From a checkpoint of a small transformer trained on Wikipedia: width 96.
Each number is 200 + 40 x the weight over the matrix's rms, rounded and kept within 0 to 999. Layers, rows and columns count from 0.

# layer 7 MLP up, 384x96, rms 0.152, rows 317-333, columns 0-95
239,142,202,248,136,147,108,177,211,215,192,194,237,209,253,169,169,205,231,216,163,163,227,173,227,212,232,146,201,196,110,273,247,154,226,271,237,299,230,175,193,229,188,238,209,247,185,130,154,137,216,231,212,236,221,250,198,217,274,201,222,244,215,177,247,270,196,177,200,212,228,193,137,232,257,154,193,185,176,209,156,203,194,192,188,249,200,124,217,169,176,208,91,230,201,193
225,264,168,145,228,159,220,211,202,176,118,168,155,161,177,198,231,215,146,146,191,239,225,145,258,146,174,235,167,87,74,211,239,145,158,248,200,246,249,220,132,227,221,185,204,285,226,170,173,184,255,223,194,312,287,212,191,191,236,238,245,180,184,251,193,277,248,201,184,223,280,224,177,184,222,218,133,214,125,308,227,229,189,162,161,182,227,165,236,232,195,195,85,297,158,268
233,162,256,225,222,263,193,167,187,161,226,151,208,161,259,208,238,116,153,133,129,253,168,181,212,254,238,125,168,200,157,121,188,188,205,214,172,178,198,263,169,227,178,116,198,259,182,211,259,68,161,238,204,291,229,241,198,217,235,188,184,205,206,160,202,219,238,205,244,222,181,143,170,208,284,262,203,168,166,258,199,178,207,176,94,187,168,209,236,191,210,229,175,218,196,314
170,159,213,199,155,143,236,225,214,162,211,186,244,115,287,222,209,158,160,242,184,213,263,269,186,180,208,284,193,105,204,196,212,126,129,167,229,259,234,257,189,239,219,268,209,127,201,272,188,212,146,216,193,283,206,225,151,218,191,184,202,213,314,147,256,146,153,88,147,196,225,190,144,215,301,268,188,153,130,191,252,176,260,158,253,194,176,198,192,169,204,197,213,249,191,198
173,197,174,274,160,129,164,170,247,197,145,135,214,158,212,236,230,240,198,200,83,208,230,119,188,179,183,254,172,135,196,283,235,161,185,207,198,234,122,217,167,219,242,205,247,228,267,179,95,193,241,195,255,203,225,162,163,163,182,239,251,259,157,221,232,193,190,181,263,159,264,236,198,184,248,205,248,218,176,158,179,215,228,226,209,261,216,184,196,177,205,206,174,216,209,207
190,142,190,197,196,203,149,168,294,233,230,166,170,151,166,223,149,116,221,193,152,173,164,192,269,165,206,174,231,160,245,235,215,231,227,128,236,141,188,222,136,218,246,184,163,237,209,136,199,119,224,233,123,215,288,266,216,194,252,200,186,197,207,256,282,243,146,195,250,111,174,238,146,240,249,129,277,216,184,234,240,289,255,205,187,195,182,198,245,156,189,141,153,221,164,241
163,195,177,219,151,241,165,168,277,189,156,154,276,140,277,273,142,190,250,161,185,222,212,142,178,201,244,220,169,160,280,199,187,191,175,293,233,281,187,196,197,249,144,229,183,163,291,229,181,220,150,296,157,257,185,192,174,186,206,227,223,206,171,191,191,200,127,179,135,138,209,209,118,173,195,249,205,223,242,139,218,236,205,193,86,243,117,117,173,158,214,200,216,221,203,245
209,207,193,257,176,256,198,184,223,170,196,167,210,213,153,196,171,138,171,193,233,242,206,195,140,206,172,175,200,201,211,187,100,157,174,167,246,226,244,305,228,182,230,208,175,231,170,209,237,122,167,177,212,236,221,234,168,209,200,207,183,247,227,172,218,217,247,111,220,201,191,182,208,221,222,220,136,183,172,238,246,196,227,130,190,217,176,222,201,261,218,143,240,238,249,227
250,208,219,187,154,142,133,159,228,216,219,201,250,239,213,146,154,114,168,231,192,181,205,140,248,211,261,190,223,179,179,208,202,205,213,174,211,159,178,154,163,178,150,172,193,257,269,214,272,241,212,226,168,215,215,221,226,251,220,178,238,183,229,160,166,256,133,183,232,236,176,214,193,174,173,257,201,161,210,232,231,227,163,162,131,243,181,100,237,186,165,227,204,177,147,280
226,196,214,177,162,186,165,181,176,181,173,181,225,161,167,207,237,168,201,201,163,231,247,193,206,147,208,193,217,224,174,192,231,181,205,227,202,178,168,202,223,225,268,203,189,161,224,121,154,173,134,181,193,224,265,282,197,197,165,201,212,227,204,210,247,253,191,218,248,200,211,185,170,260,212,204,211,251,193,163,216,168,192,203,184,188,204,227,210,225,189,203,202,244,186,180
172,153,155,158,111,113,190,277,265,166,198,196,279,155,233,140,249,165,239,200,211,255,197,217,244,203,176,211,241,172,221,177,174,269,115,280,200,168,194,256,173,126,195,184,236,185,332,190,199,185,213,205,233,157,239,190,254,221,247,210,218,170,197,189,269,205,174,196,244,271,254,228,210,219,184,245,272,154,213,239,224,211,169,177,150,241,208,104,180,139,247,195,138,217,109,237
222,182,215,198,138,172,172,206,202,168,252,161,235,123,248,175,191,167,148,189,235,211,186,240,161,220,195,242,219,178,214,174,151,168,167,290,151,196,180,184,169,224,289,253,197,236,234,137,257,227,102,258,165,204,275,258,232,218,194,218,211,229,162,203,208,202,187,182,208,170,214,284,115,247,167,145,127,175,191,214,209,146,190,176,82,183,210,146,202,196,154,197,149,247,174,194
157,224,241,234,201,155,104,147,236,201,203,189,176,200,236,128,194,219,144,155,140,149,232,159,224,172,262,222,172,173,189,186,197,226,195,224,157,239,172,211,115,210,162,184,165,297,326,245,161,219,189,249,161,236,271,199,186,228,215,210,177,226,248,229,119,188,169,187,242,159,196,229,216,250,227,222,228,155,255,252,230,164,233,170,218,258,193,93,190,160,202,162,137,268,199,210
203,147,145,220,161,157,174,196,126,192,225,193,221,147,203,232,211,227,142,165,225,168,222,212,249,133,164,151,90,103,180,240,212,128,95,234,192,256,192,225,207,183,241,192,179,205,161,162,183,136,182,182,123,258,183,201,214,193,210,248,247,185,239,260,163,213,212,190,145,171,265,241,169,223,225,192,168,214,152,275,252,221,238,147,162,186,178,164,183,272,284,210,114,265,203,173
221,226,245,201,208,218,197,248,211,175,159,196,215,187,239,222,165,131,170,238,191,266,214,180,174,237,213,286,195,179,139,186,179,247,168,140,196,207,175,158,162,201,163,164,224,226,213,184,230,118,173,231,204,274,195,173,196,123,244,234,166,213,182,185,243,297,225,133,219,175,255,249,187,197,162,210,283,164,182,195,188,250,200,202,187,159,161,221,179,202,147,248,207,194,160,210
204,182,158,254,219,162,209,195,213,130,196,179,199,195,218,182,206,189,197,157,189,194,200,193,273,268,212,250,116,166,120,213,150,206,200,182,200,231,227,218,187,233,273,119,179,145,184,158,179,187,181,267,136,201,255,166,200,198,138,259,147,218,174,274,208,193,174,194,241,144,291,210,213,213,185,199,171,203,98,220,197,287,268,147,212,175,142,162,256,184,228,178,254,195,183,163
203,209,133,209,244,226,259,164,247,167,203,137,187,186,200,139,125,202,199,220,155,193,201,196,277,194,180,231,159,195,183,138,221,225,208,154,300,179,163,249,211,129,235,174,207,153,222,245,139,209,219,244,262,252,161,256,169,164,187,235,168,237,221,186,182,237,199,159,234,181,213,276,149,286,198,156,206,132,248,211,260,184,231,182,148,168,190,280,275,155,245,190,210,200,200,163
# layer 7 MLP down (transposed), 384x96, rms 0.124, rows 317-333, columns 0-95
153,155,227,210,230,170,101,146,171,169,249,265,233,171,218,167,232,203,163,179,235,222,248,199,246,125,112,144,252,208,268,191,210,252,189,213,200,182,225,234,201,249,174,227,229,225,180,114,184,215,196,191,254,173,181,154,195,229,148,217,208,192,199,229,195,222,241,164,254,182,230,210,190,124,178,198,157,173,290,209,213,238,210,180,213,226,167,217,215,149,211,220,265,126,140,214
258,167,161,297,208,216,175,165,128,262,229,195,180,137,238,285,186,216,286,202,196,162,178,164,142,294,109,226,145,207,156,211,217,130,228,197,207,257,195,251,149,195,176,166,258,262,190,210,234,162,267,184,203,158,241,265,213,165,205,121,162,191,217,134,298,244,239,247,165,180,150,166,167,196,178,224,215,214,216,195,226,194,222,140,121,159,171,181,160,249,205,222,175,229,205,190
131,205,254,128,92,271,226,181,219,188,233,219,157,179,168,187,230,173,220,188,190,216,201,209,207,134,133,179,166,185,178,204,212,181,221,142,110,130,134,158,220,227,191,268,173,235,227,197,238,207,196,184,158,133,237,222,212,154,211,143,214,228,263,249,151,214,259,258,259,212,271,209,190,208,148,226,191,243,209,191,199,188,247,241,192,257,236,185,229,217,187,201,186,234,205,220
218,153,198,202,211,305,242,262,130,196,177,157,258,200,213,189,115,196,225,196,174,127,158,189,200,301,210,191,202,227,178,243,209,216,203,188,289,202,301,191,214,249,180,192,237,180,231,225,101,210,232,184,194,232,216,90,122,110,177,242,213,224,133,149,271,167,237,216,102,186,206,110,145,240,294,195,153,170,204,252,203,275,202,208,148,204,191,268,156,185,157,211,119,195,290,163
228,210,128,231,173,118,240,215,228,186,230,209,275,206,243,202,193,181,210,177,187,217,267,262,185,272,127,191,156,279,143,168,270,201,187,178,230,266,248,255,95,246,202,180,214,190,238,178,223,220,237,204,245,148,190,157,86,148,192,181,204,244,193,165,227,235,205,255,183,167,148,231,218,157,150,209,195,139,193,215,196,180,91,196,133,233,206,226,230,168,143,235,226,205,279,169
199,225,167,188,248,210,233,193,205,271,273,224,224,227,186,245,139,184,270,248,226,236,105,118,210,244,154,213,175,197,128,278,165,192,213,177,225,230,224,198,249,217,194,214,239,225,118,193,203,140,187,179,203,232,188,228,152,150,239,35,211,249,179,135,269,190,213,230,265,238,106,179,157,209,235,269,155,193,205,169,208,248,188,208,175,184,158,247,166,242,50,199,186,113,157,227
88,201,210,153,158,296,212,214,197,240,268,168,176,172,129,227,314,150,264,285,193,180,253,196,157,271,126,211,136,203,253,165,212,209,200,216,228,164,228,148,245,232,210,174,127,198,226,161,178,218,200,144,183,148,106,148,217,160,194,231,217,209,94,174,129,204,263,223,172,183,227,199,221,174,193,230,203,213,220,217,207,188,236,261,223,195,139,245,235,179,179,212,214,220,240,175
246,223,189,235,210,226,254,226,201,178,140,132,138,190,204,183,188,249,263,160,281,222,230,145,170,223,233,164,204,257,221,212,213,226,191,192,180,228,233,188,183,184,205,226,233,206,155,187,174,213,180,217,221,185,136,229,223,228,255,238,233,169,196,239,134,175,207,202,206,150,213,223,171,288,193,164,188,230,174,184,190,236,146,147,178,135,163,197,212,201,209,227,217,192,227,197
252,179,249,178,179,181,214,233,236,187,154,204,237,192,228,186,186,246,236,269,135,218,258,176,168,186,195,164,208,186,149,219,150,210,128,218,269,202,194,177,212,170,231,229,250,179,227,188,168,245,220,137,161,153,214,217,155,174,216,178,201,206,247,232,251,177,193,226,218,197,133,189,212,174,249,216,178,206,158,214,196,199,201,228,186,189,265,230,167,231,252,159,106,202,185,171
220,212,213,243,202,186,164,182,208,170,170,245,210,176,229,187,179,235,233,206,225,217,201,167,164,228,176,167,223,219,194,157,193,215,162,186,150,236,212,241,197,165,208,210,231,217,178,324,205,207,238,155,233,183,208,185,263,216,229,169,227,197,219,202,193,159,193,200,194,185,152,246,184,138,228,156,207,220,185,222,205,206,191,174,164,148,268,133,149,197,197,171,219,209,157,221
201,177,231,185,228,177,285,118,174,177,213,152,225,188,152,204,220,183,220,158,210,165,271,143,186,227,173,226,240,241,181,174,179,194,251,222,167,272,169,220,262,221,201,226,129,255,210,149,227,178,129,198,141,259,258,202,178,271,255,126,171,190,215,166,229,208,140,195,183,191,239,187,146,206,180,164,222,266,160,269,170,178,167,244,215,233,285,227,103,254,161,105,168,236,150,276
255,175,251,217,227,166,183,152,206,232,181,106,127,218,147,179,140,206,197,174,262,213,130,233,170,184,257,184,191,186,172,229,202,261,257,189,179,215,194,161,181,148,189,218,175,273,167,200,229,217,252,235,171,248,258,143,268,185,189,212,213,201,155,196,256,224,104,144,114,140,170,300,202,193,198,145,242,292,244,183,252,198,207,190,176,266,270,230,162,139,266,202,267,218,199,200
210,208,181,253,149,240,128,283,238,278,166,252,128,194,201,254,198,215,199,181,228,265,248,207,184,221,221,187,181,213,205,303,262,177,215,168,142,158,205,140,217,223,243,182,242,172,146,231,195,217,219,209,183,151,138,198,183,225,238,94,184,181,258,174,230,204,152,215,224,244,111,167,213,162,221,213,176,174,198,168,252,221,149,174,182,220,150,146,232,200,101,196,226,213,211,192
159,226,153,214,219,232,234,241,205,183,188,144,199,219,174,151,196,142,265,210,223,146,241,266,186,224,268,200,273,207,186,209,159,132,169,162,176,219,230,229,231,247,182,202,181,192,252,179,245,169,224,165,151,220,215,226,191,173,215,215,177,165,261,221,266,132,214,303,200,242,119,199,192,170,192,154,256,193,198,195,175,197,137,204,122,173,150,214,221,171,170,254,231,204,235,209
224,223,201,145,183,171,231,135,200,193,266,228,175,236,207,170,257,154,208,137,226,192,244,250,224,115,250,161,173,216,219,261,178,180,200,236,225,159,160,219,226,184,239,141,200,165,167,199,207,258,207,203,243,163,179,168,183,211,249,196,210,174,226,223,233,184,208,258,153,216,134,147,190,174,179,268,176,171,230,236,201,170,200,203,215,226,185,164,230,230,164,223,218,165,223,200
237,210,279,179,148,189,205,204,124,241,210,175,209,247,174,216,200,224,184,180,194,170,240,173,160,205,202,207,182,211,210,140,182,258,108,204,227,237,194,155,213,191,146,178,231,139,218,271,190,158,230,205,177,169,292,264,239,162,182,221,224,233,197,290,175,204,207,223,160,200,171,208,175,185,194,161,219,212,170,163,201,182,235,191,117,306,243,184,223,155,302,172,201,148,205,160
213,257,176,239,230,207,204,238,203,190,249,175,268,199,200,245,192,161,177,205,194,114,202,269,163,203,193,158,242,225,202,208,168,185,236,138,224,210,175,249,172,224,190,200,198,167,171,168,188,215,222,182,228,162,253,225,149,147,226,219,96,178,212,227,225,126,144,170,226,181,218,134,201,168,264,247,236,226,200,174,169,292,147,176,250,167,220,229,185,188,181,253,223,234,177,176